config.yaml
num_hidden_layers: 14
hidden_size: 384
num_attention_heads: 6
num_key_value_heads: 6
head_dim: 64
intermediate_size: 1536
vocab_size: 15866
hidden_act: "gelu"
norm: "layernorm"
norm_place: "pre"
norm_eps: 1e-06
positions: "rope"
rope_theta: 2320.0
rope_fraction: 0.25
qk_norm: false
attn_scale: 0.125
bias: "all"
tie_word_embeddings: false
parallel_block: true
init: "normal"
init_std_qkv: 0.0288
init_std_o: 0.0
init_std_up: 0.0288
init_std_down: 0.0
optimizer: "muon_variant"
learning_rate: 0.00704
lr_mult_o: 1.5
lr_mult_down: 2.0
beta1: 0.93
lr_head: 0.00348
max_grad_norm: 0.5
warmup_steps: 200
schedule: "wsd"
decay_fraction: 0.512
decay_shape: "linear"
final_lr_fraction: 0.05
batch_tokens: 65536
max_seq_len: 1024
doc_mask: true
train_tokens: 595300000
max_steps: 9084
dataset: "wikipedia_en"
Each number is 500 + 40 x the weight over its row's rms, rounded and kept within 0 to 999. Layers, rows and columns count from 0. Numbers have three digits each. The size before them is the row's rms in percent of the matrix's.

# layer 4 attention output (transposed), 384x384, rms 0.0943, rows 8-84, columns 0-47
102:492545468458492536482504445562448490477501542517478571514517521509513491453498474511488505450475508486492474575431446521470538526478466486528509
102:424531472517464459537458476527491550477472512510580474486520510433417522637578519617465547526517512521499454475458478543552543475494475529510568
101:497493500509394498502537580437500532532521536472452515503439562485511545516467446537456572444547541502503447466493585495444565493509556555536470
094:476525529491534520564510484536539492470481552478559524491493457479472512516564515587524549440524495498491466442531580483508498493401449492521530
099:484501504449516476526478503501528499488479499420390512420445518504502435478505524503555531567445430463489522560529504515563537499514489492475539
096:504524533505469511510505443532523583521481500506475448426516480560514517559559517521631427515490435483477535551469525512481472508533571533494506
097:433531510537539532504470446425515432509388516452534487544460588427455566528526540474492498463522526449598483606465560495465499474529526467483491
103:519493489590586528475528492486520521462527545537521448503452474450551467572528497445490507481498508545482501521407425562475493516505491490495408
104:520492523445481482495507541538550505502558486478525488510515459529532505515485484460448485514458548478569512469523540452474459467489569530476515
097:482412483516524515505501462488449535478516506551540477548473497532465529488544485471507551424513481532477455482433568495558548512445518485518523
097:502480538491438499513486480514553477536512494488518518500563479483484492448508460451523505525479510506551436456502492481493555496493509556496476
097:417459513492477540516460492493569521488479520459507478516444496489488564495546480493595460534492444547482509522464496477527447508497437532471542
100:469521524505499542539466561521548492498523445523484541517526533502564489508457517427555573431493559491514546526498462554498534515496435483509508
106:461543523543517526497426522536472464484471464495470600467508548530489404494499515499512519476430512539434502479462551480462483444535536499478440
100:487513550524560515481521513559501543502479475495410509562429531508531533478493444532460506559484578536568557506498512520479463499433514475561572
099:498437502523546515470550517533522567511483509529591546528524593552429482450506479526533518485529482522495515535507477476448442500485458500531508
099:438549505594493461527452487521514567446492438481512439478584461561559594484551450491560563445502427534429530522511462520567483513552441502517516
102:490489509450415522532496433390565559528520447520526520452502462468486447509430436473527446540507432497489599511436548513489466457433498508488499
097:454566503475545500518545459491455550498407547471500543515419481482422463528563511461490454547480466518529423475537474478469464523524485510467568
098:472543575475523533482556511544509486431456450542501388550447496471477533534521494453470493421548544523512500519549514512465443533481511487502435
098:553505586522481521554481513467495527512536546442453516421499411571530425487513483532448456448503443585505495489500456464523451569528519482461496
106:487479505431492503552503491522483454496564528479496511513426480522506495497456480447543455492506503509495506573505527445445542444508501496534463
101:457479507458514549483459496552475432581468439434487427541520511510426537488483486498461522490503469503454558509473488477429450522459436543565542
102:497541570458474538510458518482603552498481439524510496509463521469491555475498548456522547450470531487454506494464490488496471528510471475619484
102:539436506513534553469463507441579522463446511472528472595438506512515507482497498495553490562421515543499490514574470560521452530549539510546478
098:509490431579460603562551514533425447473453522510526469525531442480525531557520433469531502531527404532464541486495494500572536527478476550416524
098:557480543521476528488501425437506530521510419534532611464491510484524588449477533496469416530464530500496529502533581475487460491474533518424508
098:517543445546580551491485495467534526499513557592475463506465412548496459528481524448501503504442487520501489570554524536517472511551571498557515
103:449468483542489493413537511510449476412445495504499575530531471427530470465474500552548537510499519491470552501517483465500513492520546468464502
098:505518544490500474499506537510533536438496481537443501520505503476510560542492441483467500496498529509580484593575543514507470592586491454455509
104:530468472510514432469537468528498462535478555474563490545414519477520536535445414473494472513518480483589524562515510478574552497532498490522510
102:479575515480475503517391497594434522558531530525501492493408511482505490479483531506511486543511532503480504482500488477554521526488515396456529
099:524478507420481437548490481508496455570545503527518480522434546574452519445497525437405485449506538471485496461495526463531463546476550526509563
102:439529569566450529448490510519497581498475536505572491526531532524507516486505471455512455534525536539537525541440547497555393480530531441458490
102:418455445477433537482486527526506503511532464516442538526452545478510453526554445503512524555487430509562561450538454526504514604496496517544490
103:530515558502482512491560518485419447465465468520477586503463492579516481514517537557514457495497485520558543502522512545485431546451490493554487
105:550489500500499514480392436585493493502458537496486506517522492503481496485570491530383439495505464524467517533466439419505516492519497500454490
105:533452512501542524570477547443502499560481440459529530538508461485462542542546502498519582509502479474508518518478504457486481438479537516483511
094:499536528486518466468459504425465443480497470509443559548531520492475480463436491501560476574514511480482474523529506466481488438508466560555501
092:536469485460436509466505481459503490512456554515498529423567511570510463511477559477494482581448484526456521504496511538505513549412543490501490
105:584522541454537384513525561524492468501537546528519549526516511513462437498489507441509348453501443455565550473444548496493450465537563550486461
102:488450486546451517492500496547518400519521464475426500508458448504479500502446567553508509495479574518517473470483550522480460516500489516561467
099:551533537489454489521477454470509528525529553428452541533461549524503532497547463526492472507459497539421503559466507502520384487466463517517539
104:504468462487517553527520460485520442520420466479466468460491532436424503546512548513517545513474514498439537461473466496514524592561460534485427
100:473435529560534513420493482458489460478519478488440492502491440567463489548492587464545450523437523500503415502454555454472493486564462482591510
101:424468545481517471527499527503506526504489530518557480496479556560561485499583583562530464527468500441544526570518456488555420453460499415527490
100:529514500509479484517512539651550516516571487525458549524505530440540512533488466470508480579512471521470473571513531453543504467478457513455493
098:556561479566474458459444503487498478524478503548541475542441503462467514468520495504524416473481527420482446406437535540461449511439529507510522
104:567516498546517500448535514483496506487496488479480429539505463513538545520473510472482514500527478449531480468451510478489476446513518522508478
106:448477535537539448411519500514521535428490509433481561554449537505460455461495553549556552525471569465526474504462551441565556470438498540539478
103:456434531566531611528543487506486495555452532422422454498521467501507514487456542475503452474585462503484544435524491457507447462533508571509500
109:498491480498541549494460487490471504519463511443449488413511479501462487519480546443457508504520459588505487521525461450530478467477496520508535
100:453459473447518521450491611458488545591540594558484483463592475436477480533511504538448586493495527523519529513533477453508503538493433501487481
109:500501463500466486534540516521494478520452480539466497554530580487521501466461464576508519521503428495510435532415450435471444440570489447482553
098:499506450490459540483521393463509463515495455478534487512500423478567496516442533464505522505529521503483473551491519453500519528477475482498553
100:468535500484562524485476472484426477460557526497605504507525509521534532388509490464523454543501479516574529561567503474446542487466506487458512
096:564486521517586528378488460497457524526502504446576499473513470416492473524438486494452552525505531499488552447552483574478543499542596432444545
103:482514534464494520517473457541478455505435508504465535549451459518469463480556508507448541442525541486536459508577514454501500546532502492520546
097:483527481452493447418529473534455490484436535542501526517558470541478428534431503548462555568442522528493491480465507543463518542557518455440489
102:520495472489450462515574530598545501509510457518527518491547452434535524464547485515539524505466505562515497489455563494543534577504393454464555
095:516471474530543557510457544535440504494452489534479524539545561473536464552520523484494484537534448576480452501558477472499481501558494604483526
098:473509479503484446509489485609527469489523426524473574467505575461591509503417472505452574508517505562450552481534496523445421535421496517497460
102:478518538530471457521511482513523518504566501463504523561507492465517442468533528441475457525545516466464540524506460489517523505541461511460508
098:504500460523524520476543537457511447488516524495524547500483465521539486496466520483504552474562510519506567530550472477486571456467551504494464
100:488565454462496468517463554526504456454507529531475562545524507504537570462494469534530550502450521466499449445456447500496529406545518509596486
103:416568435469472447580457549498503542504557453454544526479539538459523510399508522566494544559495517456460510484557509487474502543547581525535533
099:450483495437541560476529507516561528472491550522484508503557492469547502507543485452560520536485566433486495491474446455512573493503517534514502
099:484492465467570475484480461522534480462472496492464490536452558462375474473518448504510546389476466546531520459434570551592508519494574465529504
101:526541449547520507459498476505500551532550500494537507531540476499509573521493491473466425452523527514547479501553511514494510516462519582412527
098:456456536522590540519508539469575493477515518540529505527522534473510582469562450447541490524544400461475431455484523544467533527430560477555487
095:433455529484425585556505423419472466523532508493515614469445521490496451501501475552556432541485460497503460565486472477496472504531543481522475
099:535463544481489513551485491437527496455517487510489506534529512435415557577446504565472446498532462517487547474502548472503574531526522532484504
092:511472525501470470525490500560542503454513412421421528523539427507550519522432500505555514510455552510513488520526573495490580620486501515475542
095:545473507436525438544498593427494463514495442539485509509510459564476478517493499398525530535431460532464472510510441441558453516512425559510473
102:538476472482465423544497428439466517489542506524438557540520447546479523540486517582469436532481523475477370462491541544443464506525494523509468
096:464565514532528541427505499472490505462514505472465525513551491425457580494532425472355473471463537487466523507540531482481488542591491501510579
102:504559550528496460499515532484475535528461497533489522515492571514570498490442430622481443493543453531458533493467527453448492513433526479462440
# layer 4 attention value, 384x384, rms 0.0692, rows 9-85, columns 0-47
104:471504498512509444477531589482465462521513472482457495438464531500458484573533475543605526518543504465520555558543505517531430560510474554472502
101:426483477431488577492544557553506516582459506490532520576542439396521506464508484502506519557465534499425565413522453496483499488531479511517412
094:492528536461549421433466492545514465582456427467477539520453502529504495488487449477461524483495541404485426485518409527513491491549493515517520
097:494505428521497449484467498518442460536553551558564508550551440539552607523496483446524468525501552443527456458482494498477473496479560504565479
099:570527492515588530482498548455492463512421449669543460502494545486476525518473469458538547518540501491397559480520534484562490525501521546499581
098:524506428530522510455474532453492555534496516491450451464439479477482500457517525527479470517498480488530592518487494517505473513531502521473629
102:505436487534414498459500493498498459451510491470429426501497456493458471426471485540492584451583564470512535501516517509496456565521483503451510
107:529475516485466512503494462502452513420568538506483535522479495474474426540556490484573482549528526543453432522473522483481573540448486488500513
102:408523462532526542491471513438575543507554490517538546496547482485542488475476573541582498414434466498461476448576523570504486552494502453517416
099:469457505545467524446527576478473585538459448491500551519470483520525546520510426548443487501494483455461488535496458537462521527513523529420476
096:470506473438503499475511522516485397519489452420467481439457530465490521458527500418504542412488513421539514482529441567378546447455536432551435
103:531526526493524516391525430558554523540571454534469509564540441469506455480512521478526514499508443423464520497519545509520479515454467500481464
105:489517505442524552521479489518523485503494462572426463537573510518425450451482511495463485518527449508516541436501578488434517387473473531466567
106:463479510487453509483504516504499493508547441436517560425481572454457442462459442585559483516495545434517449440537469448506462500470497456474458
102:550480494505533535526415493492503521494459545565557493528494471477530483401475518528525435475552449529534517590560518508542543587513461425510482
102:530476476461488483516517478485453505545508498488436555523496489487530581508497508525507523490546457471559522544447436558473524527521482434562580
104:522470557459421474490448435493489520471449451503499553559478536498507488466622497498493486510489506524505513458494424522504514542512452470476506
102:523444499501525518472498520463413477465444535482429519527477575433505585485481452562424526480492502529492541469551487504519486469478469522510496
103:485526474578552479512559482437494505496544475536419424490500434535519542502506520524431472548511470479478484513462528490466490575495477473549519
101:532526525504513500566451506423550460409528441535565501540421465514474470401572497480554533504507481531498479433500500517556568477502475435486508
103:476475542556486534555522462518445463377538501518483585576457487433435516486441471513532520555501527547490454548516527517495494479443487517509573
105:418456559537511502473504457482501439498461551574518533465527523498464443527527506438511448500541538439464549470470477472465527485492496517490462
106:458515543517455511469549466471518480481522500510513518516527454552496457443508537425496497443500462496534589508507464442527492542468463520514526
105:474525464510472538541474478529485463489559441480580398510470469515487543473468496500521452510520510437584518467575516505530484520551547472515506
098:455546535444526483490464527493509518523474483466517498536445526527539589466516459491561524412455439445532511546522520539541443482500570517504523
101:454530538481554532483482549503455486441477433478540467520438490475522556543566528516465511514492432493491495491544509436520466470447460542547523
100:513520494504486532506540594542549510548491514432496456533459550441497514499527523427488534480539533524598508525523540510446482588524511448491508
106:529484590490541483597455458453502477537543428506498500496439498564468504445505530477496519525508486479493568519481468528549423465500487496484481
102:515563469461440451529512447508452500546465488491501468558382421483505531497440487491480466506517537559416518542480497558530563509429540484588544
100:442452524539480445550545513497477527560504500494458587545511492517559477537472482606516507564517487555556465520442470491506511441497502529506417
101:458495540503472499476484461482443480512540496518479451508545531507397443569527458495508536486520516445517446529489525482483502476483571534520536
097:451456496591569523508589459524540572551467543494516539509555496408570512485474438572509453583501531545544530442490459475466538439467528537487426
104:492484474495536479476579559458496525466529430507444430478507492579477545492479493516496507524628483466489430449495528549514487509496445497501559
105:619501467492495471450484507540528579551474531499497516492462470570540518563485455444463557442491530469455544473433547481486486517474538551413470
105:485511517474508494469440503540476415549490433478479432458498515435433495454494513513452482555438519508561445482541514456527521501454542493511521
103:546449492524418468403519506417472465526495508481552560456569519552495493430537537488555580482581529537550570580465475496481524472560479557589559
104:506356543480601465443494511526477455458536528492484490496506485537539506506480497471537441564457481519511501498505511471443394559454482452488470
103:481404445512511474450515475519504502489457486508515498521509559426483499477527616523454524542526535533555453519481488477483541438534484504523472
098:508553532564524528439403500513560483455498502473494493560455553545437496446417426533479506525470511444509456493571455533497418519458500539545491
110:504552582495574512523430439521443546462470475463499555484480583537493501550475469498538504517475480505470456506435518508465510472526492512492514
099:520473552554582534495497502497541545530472457549495520467415449461422537469509541503458482479469548503488508494484477491522448560481448517520454
101:443448526489508441478531580487549513471549447442484512529496534521535530512538526508514533549487572514494502496509473466512489425470478486509529
106:508467487456456524578493496446512447540510477481530488568432417505479540447400516552519501485514462429468571525560465519596455496431506492564541
100:479529494411555530486442484591495477475454484562466550525603513504460518489464516494441546546451488457499519574495471501529482560536539523559530
104:518501512466523512526519555526439491494400463538476402547470474511469486534512504454452485574406457535569498465431477528513477535481517533472550
102:516499472455477496532452462443511560552412519541533509454447542468486578527601523468512465500492456526499466456444538444483498491503493507542495
101:493479472470532432482448453570494510468535457410456535513500542535501495449495599520464517516464572504468439548503494512582511535434514416468539
102:489541567432486510536484453507484544471472527576478523474510481553553556469516474495577556458550541605504507512467535437540509494501523479496472
110:497413415507525464541449523500501447518542454558468435478551521504518458528487497579504560483481489442508513466568459485531523482513482488509482
104:440489463499516493449505494553433479537530531506541492444487467485460509537485453388508505510554517504529508529539524567524448496528498562435497
107:554508466547447503479519496431472538545509465496520598488465466442488533431462454518532560525546457550457457488542523473490486452530485446507487
101:458530461485445543453484477437484520489466503438412474496479511508475515569466478533507524539519512511510441511472492603490515452532523441499475
103:442480478548468411535483517497505517574438479526461517531504528572532462503499429539492519495489503548542470516495580507555488519481485515551553
100:467523457473525490524507494510430570510470489553508525474537514446528488465588496541539508524575550456524435472508502545465472494485519472482535
098:528477486477461562437509561496431548509463464506458448479473521518541440523467512511599535515514528510540495446580480516561525483519520491512493
095:556546490510456456435567579499496478531511452485564415489479574426513530590551504434500488470487485463524512466530459513512494458489490494516456
102:429488493444470560521558500477501503515516526503441611397562477561523504528547472442495520407549521468448443511456528507476482486497574509455526
097:538492461582520593480506508495490516444504514508514497592431545469496521608424503501521522450474506439492478563501496555485491484507447522467501
100:547450540430437459536487507532504533448491487533464512481465469526488488545496523437470520533505517522474498520452458525485527451548451554528500
096:479496500472515471568569498490469545470466460460422360449540570531467526543492503515590511455532485492528479425520493528500510541492539488482520
100:501522497477479477526493545467405558513522487455523473565483521471506506500533492509437505530461535581511522441515542517480421410563608479602553
098:550469521472406488554441535484460521522460459500497434561493528534535611510470525515432485421471504501502506545545474481511569483478519553479498
099:489495475554474535487486460523543544501589538527502498523532522457476514568466535457464545478444503499496466586518534556463511600495503458467512
101:534500543414524493642438533532471441477505484517464473508485512526398528514499501392518551495500572451497494469507540435512540569517490487517405
101:483548462487470515443499504462470494475526424497420520532538507470523484463542534433498428536518448505447574475494444480536513466494533500525468
101:471489540470445479559462519560535434501483506506526533461524546521479423458499507559461464531511543457431522508510446558477557489507453513461488
097:541477496501501409479528492493552597498516531475456404523513483475495534462488482482527474533475514549472457488433523468451541450489466387483542
100:580562529464464474479593489506564528560431540534484472427496482428479505491468497496490510457501456537541451474545557568482488501481502566520418
097:506454485542499581491442505442430513515499487484508522463488502523512497473517536505481417507469449520452466442448598536488577520522499530520524
097:482460562558516482479546507583436518539531529534512561582541519493477476485490504517557468467528495525479554548524515471426514609503510468498418
093:605486526483550558536481538503496423428528586505513460515587512495423516500512469550462514454534513488526559461500494491460451476438504517422402
096:429467460537485527513548440582520450543505467495512556564504570506486477476446461455511441465488507545532559473457526468495560478491467537491448
094:454473523499501529490554528588516447467541560471516508491457461579504565480460509498466534592460522492469523398577512485486459510457512497570464
101:481440448527542495522434541464513470541466535498484543446450495527437486419581501430538514422507520565462490495471437499433491504527531533584538
095:451468578455521489461347593474506505452509439533431503457485446519486493551517534420503495572466509487511474492564578523575523537507535499445552
101:511492529535527516545530470535571545597478509550480484433486508577551471445485508532546540423453435553494460445561552486477453546456485509453440
100:480490491441484439514525611480436482565471531435491530487530485526570435567485503510493482552478531525530536424519439527437560571528441515523462
# layer 4 attention query, 384x384, rms 0.0638, rows 64-127, columns 0-47
082:476480470470489559534476554518544381548519526513359526523496461532469546478484441543396523515472485512456522515505457506467521542489486506489480
093:487570464437478415513422546473478462455501480546496515486485554454507478525484491523490446524539474471525521467474532505488543506512480465506415
095:617606536542460513463500499540473487475462484508478532513465475488526500506488495462524536484445536495531462527468484460500481497494497496472546
096:541455476535485535488555464522444492525471496458482520457434528502434470507530521466542486528453525517526543486466579508485467490524499489506550
096:454497513499516541470525486413397558483509522539539582466478492520479426561567518502525565455428422516505536415477467520430501483445480498495609
095:443529570492537582494564559514443492496465538474538521516486460514517508512527505471523531555471455447465568506498518494499510422561463435505603
086:463497453559531494535516489529430483441479539500429513481479478549488425515566463541490563457521478426499523496544463543536482481588418518434494
105:569489508513525525484548465459533520437523547527391543494526509513469426478440458464463479531462528466459453464442466570481471404516491513542471
120:458589515519564425567462504511514500477436510532572485512514493417539480516562461524503474491530471448476518504426541503463497528506524483510479
091:585509499570529540483501536539464531570436470480453468481472511486461506543526477401491584466548529470450466485506521441508583537542579479440558
083:459521552434465504509560512485440541539577484536524533506398514514481559487486560415487501523578452570503533429509495463511498485510462526489533
083:509507486584471516531522560519494582543497444540422543514554468410476501464511588493504539569537405515384470457471463532522470499508494482488515
094:545420486429544456502476417504458464413536508514528537460511595515489444446500472500524530477411490501520501485488523486541591521548463519530541
092:591498474539480524443455428583475541473450456505481471442429525520431499410470424520531521455429514454521439458512490531471547464465513510520554
092:593479455582459553524546456499462549514506503488505484509484517551440471517515579432549437523536451519531472471526488531512438516466454448525537
101:536417543481501508513426566522508481455450461413525461571488549493470483467450543498546561465568584552493521467451547423530498532509481456515532
108:547571513456459474569488420530488479491522475507390540529502475514459539493505455479467576467440502486494529554530444546547537480510496483483519
104:561434538519479515570487548517465459513477469497508465511580465470506404473517490528503493554529503500459496562435527489550473550397516534548422
105:538468467518494434476452472509565477453510489548556564523520465489488549506412499521542525504482510492544511454512527438497464580428470512568513
100:514507420502606482539515481526486468516503495462507488476519458476459493496477455420432455502542398550524543453550499591487534467436564563476574
106:471502524477506458422485527503439511478516483517485479490583477540523512493526428480501463452522500454441484565545524506535483529462601532503547
105:594477455578487509549513540548439468519466464505446421454463501509527556522547528514491450518559426445515461517485479484465500538449473410489545
103:459552446508440476503539460487437444507525577426574514521548513567491500512509494548473445487488503539534482494432532504520569525503454520518460
101:557507525481519485530436490521509521577476555535493510477440420560507472481492503480470502507439421571525508447482450440412501517528493474534482
104:464434491529536539433575469498475557521547536525571525509490494538517511615460518510450563540501517481575521503485448528505426531515455480480537
103:547443511456518532501516465498538509525456497468459493499530499573533399449510470488550513428475603538455496488437444504501493523524416480520499
105:544505543516569430511423543510502532551518510468501512540474568449563459529546519485569489485501501466507559522488555501510404557454486503469483
106:466517449422474503477506546591465529414594466491555514437489447487471485457529503548417462503502588450527461500537543400485466481516540432575490
101:496472456539493507501485468432544531518512486554537476480504530456503524557477552549513520561438497569505529533464564477490513505486500519509469
103:447449507466505520530566512464512519512474487523468563519570511468454527473504498489512547503511504504430584544494475457480413490498471457506496
101:500509461571540570570457525483547487511540505517552548501439503547457526445561484464535483433510526494486467541492521518454443513430479485542545
100:485474459518485532524500520495501486456508522561528469468493432496443470505468490414456514511429483537444506521430517479535474529487486525455499
109:504470471513518532531553575497490423496444564590459490507544543421469501534485508545545541480507495544526467460533474462460469469425446537550472
105:552527496458504563481513449449509479565476456524483499467532481446572555512467496478472566480541524490458534452516475514509519538472480481530467
106:487505568506477527536522564450569481511533453526497446500509481538446593498495515520499491505426499592481494447565473549439492529518530475447526
106:453526452514517431472426496501461433445498541552455546448483499480536548529571515525487579439517556522546560512446490422480494493505430501461469
103:518505466471491497459540541517513502515496466551504479527440484548463500448502484540553571480483459533548499551436536453457474523474441447474424
101:494516552454488477549538527480499465504485481421528570485563449557513513468384523480477491508520519474463532583547481492498505489530547522544462
101:486432486524472470522501491527547497470575540509540493517386476542509489552500421535488409472518607544507449510486526435507527576481580488508503
106:495485511512527456548481539444503526555485469516492473501460479543529513423384473507514459492419559484544561563540436562473516424513530424399517
098:445473520552485529512515548517511468530518510449592524454563559541495538491488450458499502501523568501464448469510467443540528480442522508481526
101:527563550528484523485506529416500516465544447476574448461452445524551556551512517455484551481494540553560516481471549499514524466531517508512459
102:490506490431489568498612545452479526464490500502541492542418496454427478463582461517497523540466468539450530484507471545479489502547438481500485
104:442581565511444451511554511569461524523505480515481451480527608528489537446429526466416531555465532534405570506471501495487529559447546535558507
100:447533484477499490567528506396534520498533420475469502549532473486524480494514488453553544439476541464556429505555419475488508514532417483466483
101:512519399564449490490552470534478458521512477494470483549483492476530500429507519515548511478554553599494493516479403468562533504459514505492482
100:423441490480570538459488491438542519435532510501467532450521472465453560466564549468578510500478530484451531400511537551453470560518499499542474
102:510496517439477522553503447393530573515562521523475503492478508444565447486495452456512509515531503459540488549438575502415511487535461554487478
104:525529460526513559448433542561534557432524474492488541475448475530447509479491541477531465492491514521498533491506546492505485492581476494467437
097:458534541508562562498563460468533546457521498550494483558457468516498542509523456583447475467543491457448548496458461500541573523484490534464490
103:441499506550562513384510458476497442488541489538534611502475446492462506549453458532489468461523528517528473507465413490530471484501505553478456
104:534477486489505554558495530563428570508523595525577504562544527460408407471480529515447463508486521473490519509503453528532545566502513447506518
104:505447482463491484479501503577455537560537515478480507576509552537504501449496501466515523525561529574460444495515494524507492503454523460496444
103:559473438405546487400534518507543538496433496508489503478536468532490566539542451504505529510513563533468550597465431493470465503515428569464436
105:482483440499439486458475473469589514481514556447549475444543479499506460450494493508466559459506556551449478356456470513554500427480473516493531
100:487483473412387450502474495499539567466502539483504488536570437523493510495476521531492496591455511459468511542486473504536587475428516484509512
101:475482471581568510541568436523506536534481455475496495548496489523564515519488477493471507499498519437473473477540504511467433489489529430463505
106:492486471431490573519515500437453542484534483546535475411476511510459479507463459513567513557515507586492439477518518571498458549551499502531499
100:456479561509484498518524458505538513511492400512457531502499481611517442499537555492505528523522469403538462385520464471574443579486479548511548
102:560486538524478510490538492530520526463533519472517506489492473509489537501604522522500475552520491519466435477464515570581476479552455499483518
106:478539544459475518489498459524500453481511531482542467541452503484528453480450543529457525478577560526540534505449485462461528502528490509451508
104:491524514500587491457580555507531503515517580479553469493477427515471540466544548490502494517489478474606503451520514521455494474508472503536439
099:524499490502533482534462496492494466453531559471457479607410451481555543469517535526509473477541542433461556504573480357449533547498515539440504
105:510495460460520523459515464479572568482493437492471506497504483475437516507526519426434480555504473435487479526524518544537527503480508457429486
# layer 4 attention key, 384x384, rms 0.0655, rows 64-127, columns 0-47
093:586512480472475497471537460490475474508582486525455528479483542528424552510498446513546545524495569409508498551534569534467511494460472510491561
096:479451412531498499585513515517552531453432564458511456487461514543534500541560528548522505432516516479542544508443457430481480468508540502528530
103:469502517530531536500603507467553541478494497502573526486480507502497417472472477527468488536479497523513496561520493504454488524516524481513500
107:515525469531527525506455534517509535531491512506458463469460454538503487527512508484522503546550481543571512571498479493476495376495473495506455
106:469502464470511413405545543506546427527514447467584488480541462519513597508501482485459553459539550525453471471471484467498508500462473508405474
102:517514457587507572504467502471458542525420497512400530540493528561489443480460593431520474476576420513489577502485504462504459488528500536516496
125:542516528500484564509465534507503556523524502535518505553482521483478500572486468441497530567489502540526554560538514471468438400410465391473504
103:533523484554491534505487532452427562554524478501582498586510466482506519494554485543442517515508590524524351435469527450480484481497494458448553
092:460475511526560532559516515533538504495471582529481438538441587469547443469556520508528471505554550497495573494513509472495524471515512496507543
108:480506580464585511456420518433469457442495506482511614508509514518533470549538546515466537491523548458555554511465395472558480507527405510495446
094:542520543446502461523521450562495496497524508413628543499514485521480435523437437526532540482456551519505414473493503506503467547541472542480536
098:526516506480480519423459589505498570503508487494521494496502505512542502502505510485532505473527456510543513472517510518502533406482477508481593
096:468557490524497440433543562474450494483501532493461504469536511530503482468443476487554468506543610475517507496457449557405517551470547444506556
104:542421530481485465567503516522592433446564552491482464431488482518548581534532513548453464517531626510501526493414463515504514550523481498470493
100:409480503523478423527510496420482526482417540549501531546502496493506446505517476557496478489472539519485536476530462518515444474485502421501531
100:491466465483441547468521532500570530510486560478446554453528524492479454530493470509495498541508463474438526524495518466484580488455534512473465
099:525512455404528466490482520423506516433507423516558534490491485449580513511457444560455479539524525591503557470502557455486476565487497512502478
105:489485509557511532477535501507457453477461478508541509471518518510427577536562491548468477469511499514510530488529428495421488539556472468501547
107:541448537468491529452495478488511490447432544462512497526487526545545464593498496482461481543518585471532421441538497429536466519502512499519513
101:505453561499519448457468472469457489469492550435491566502444512523506508516444513442523506459462510483547518457464547478539481551562491474468521
101:607443451518444527525515511544481519564463539481535543514479576488547514401555555522498415502515569473544493513399497513540516478510465479463499
100:463475556541524490492521557480546521507539490495505512494467444460516519415416534472538530556511530526563543523518450583561503514507498527457522
104:518466514486493523509450525485569498428432441535503528462491453491549494432526504526580583528506589474491499488497481531471466496444520517481522
097:541460466495485493386487467420410476507476460507507506522535520501453436459445435546408468482545526512520489571508534483553434520561460432496495
101:470548543522502521501471440467398490531442444604510476500524524552528509547479522539530576561577462527515488443498462552540445449560524484501483
100:516478515507529505479488511517491541468518475555467433566530505451441457503551483467500516574506522429468540552475492528535499464526529483527459
099:430483578473503449523601516447536498571475494531466488485454544445500542480553439505504507507462558506514525551482502469442530433536508533476499
104:515517478476512450532471420469481418544461545464555545519536544443561556515509500541478457536524540493476494404492532476469444542563456448510553
099:493537477548478433502538473562484462543471479516485470506434530558542470480530561447496494491482500556469523518563486499530553505534553467491506
101:460462452569467457460442474551477502448523576480555468496536542529499494502578516423522485533491544515482474473491462502438537462443466529504508
105:473494439474488505445512525556529571434435492424479450466510506464441542496529582518462461524502525496502587444484508421521475425503503551503468
101:519471465489526431505469502578498471499491510469456470522466467509495517567557439487512493473536504485462502461508484521500461532446478556520442
105:461469497515442507544528524490546523420443468445540551427450506534461452535463489521553501475493498514465559465432449469578511480534508555481520
107:543454455483524520460473498511482539529569537519548458531482501448531499483481459449517558443578548517478500526528474475428502491504524530475448
100:530471410550430500487487446432507543442490479474512417434557546514458514501481468518448520574538509465480498553634488455580564488584453509463453
107:498485522481572520509544503500437513513513433448419549490454481485556556508520482524526542550512509549502448494508527515465527497537462550527492
097:452515511453554473506482487503510429541504546520506520509533502524487499531472455534436441448454502487508530500581524535484529531446504542463466
102:484485491529509413542544521615438545544456502590450455607531552522514548501483471475496478573484442502498488465496518568496492543509455511515478
104:579542505524551440468524568419551490469562477534467544373471562467476539502549483471481517516521478423434540530522509515539494484539511432453535
100:544453464486501491438508433517512431450476491552375539470520505499479486475542530517517519519491526469443420460449492519464467460498561479520506
094:480477451434533499482487503517438476430461508609486562553558486509495493514461532549505550509508440525536557439414485498472495533488486513501483
097:504442490572456508537526488538546503618398500486551553524502526478541558559497501512510501537564496433516584552519494446492457537535504489539474
098:479505517435483494509539473496558467492505481499506477471554519505519497480463552505524525459501477521475498451537451499413540479503424585568512
103:543503433446486500486453497530530557503487520489567532578526501595514499498472520542438493471523497504503467553535495575509557435564465533475527
100:557556450492472496426524513462458505529496593501491553563489518482484538490488538550560506477530480533479564467413526485472476456489510494509414
098:482470415519481495526493532532462506467490538567523578522466500469450521538449536491438490564526519422487491464482428590492564480425490447490471
097:512523536511480450479562497428569514448523500450523498491511478572523514559503535512394543496558593481500523557519502519479455520550421508539551
099:451569475469538435562486536488485538531475475501528534508552494463550518547445434488553493461492495390499557563448430459502516498501549527463507
103:470470472527487469526539515441490556473481451569581524450436494517454473466576560483510585514465468528497451471465517511462538514524505505457508
096:523561522471484468486529514542503549465498450516522496551486582535519499515523519482531472519495479523556532477541538469460521480490446426539522
104:555496516446519506488419506515517461555469532506512464493530479555549547553544513557522456535511502523544536504431570485474452523575569497457425
102:437495437536468503467516514547480486465524498625450409483536565516550555519520537458488457501517464436506468458407610519531502488534458481493508
098:550533440437508514587478488446531429511456513521530479552565472438510493472509603536407561490552478484530595506463459500446477505452481495514445
099:568478498599472540408553444509538443523550503542442446475516497505490553509457446471574532503547489512541567473507505506565519463480525479519515
100:469582480518511482559509378448495521448474449488500566550552431503544553529526438457466491516447510458520448456512449446520518531497428549532423
102:449545477498552439500534534473491497526490475527479573483520510514549598522457464488476552530547429481488539499528513514529560580562532541494549
104:494538525480422430413473477513565508520449493448477517473474539441538531497457440539531499499490448607519509474472489440560492483444444557503452
106:504573458457538502407551495444547473561555551509486544477457486488533426452500500451512514462483500511469481556551481442458427517513484514509509
108:487518506515510472533463442475489523441506536470450456493501446495548545543502479482511498476467500492497544449469522501521466468486459477468416
101:492498521416523491541451549434456508456423435545555516521524489528475468430533483522539522468470476542446561483588432528436519443525499451436532
100:469501451511556535469515540414482520519540520514482578482471531486537545546477441503510449570471539543527454538485501552459526472513538567499491
104:502531462484438384539491442487511494593567473436569501554569450548482446465531426466482431445522473426462511500518523487511467488494491427471461
100:497496516571495541494464464553527517512519511513474549456514555546528457600459373544495532552417511482515463530505577487561516500508433458473499
106:495532578456475430482499464491523503535497559506532467541351456464486479551474548474504526530530456521443470528562519543499528543455453581575514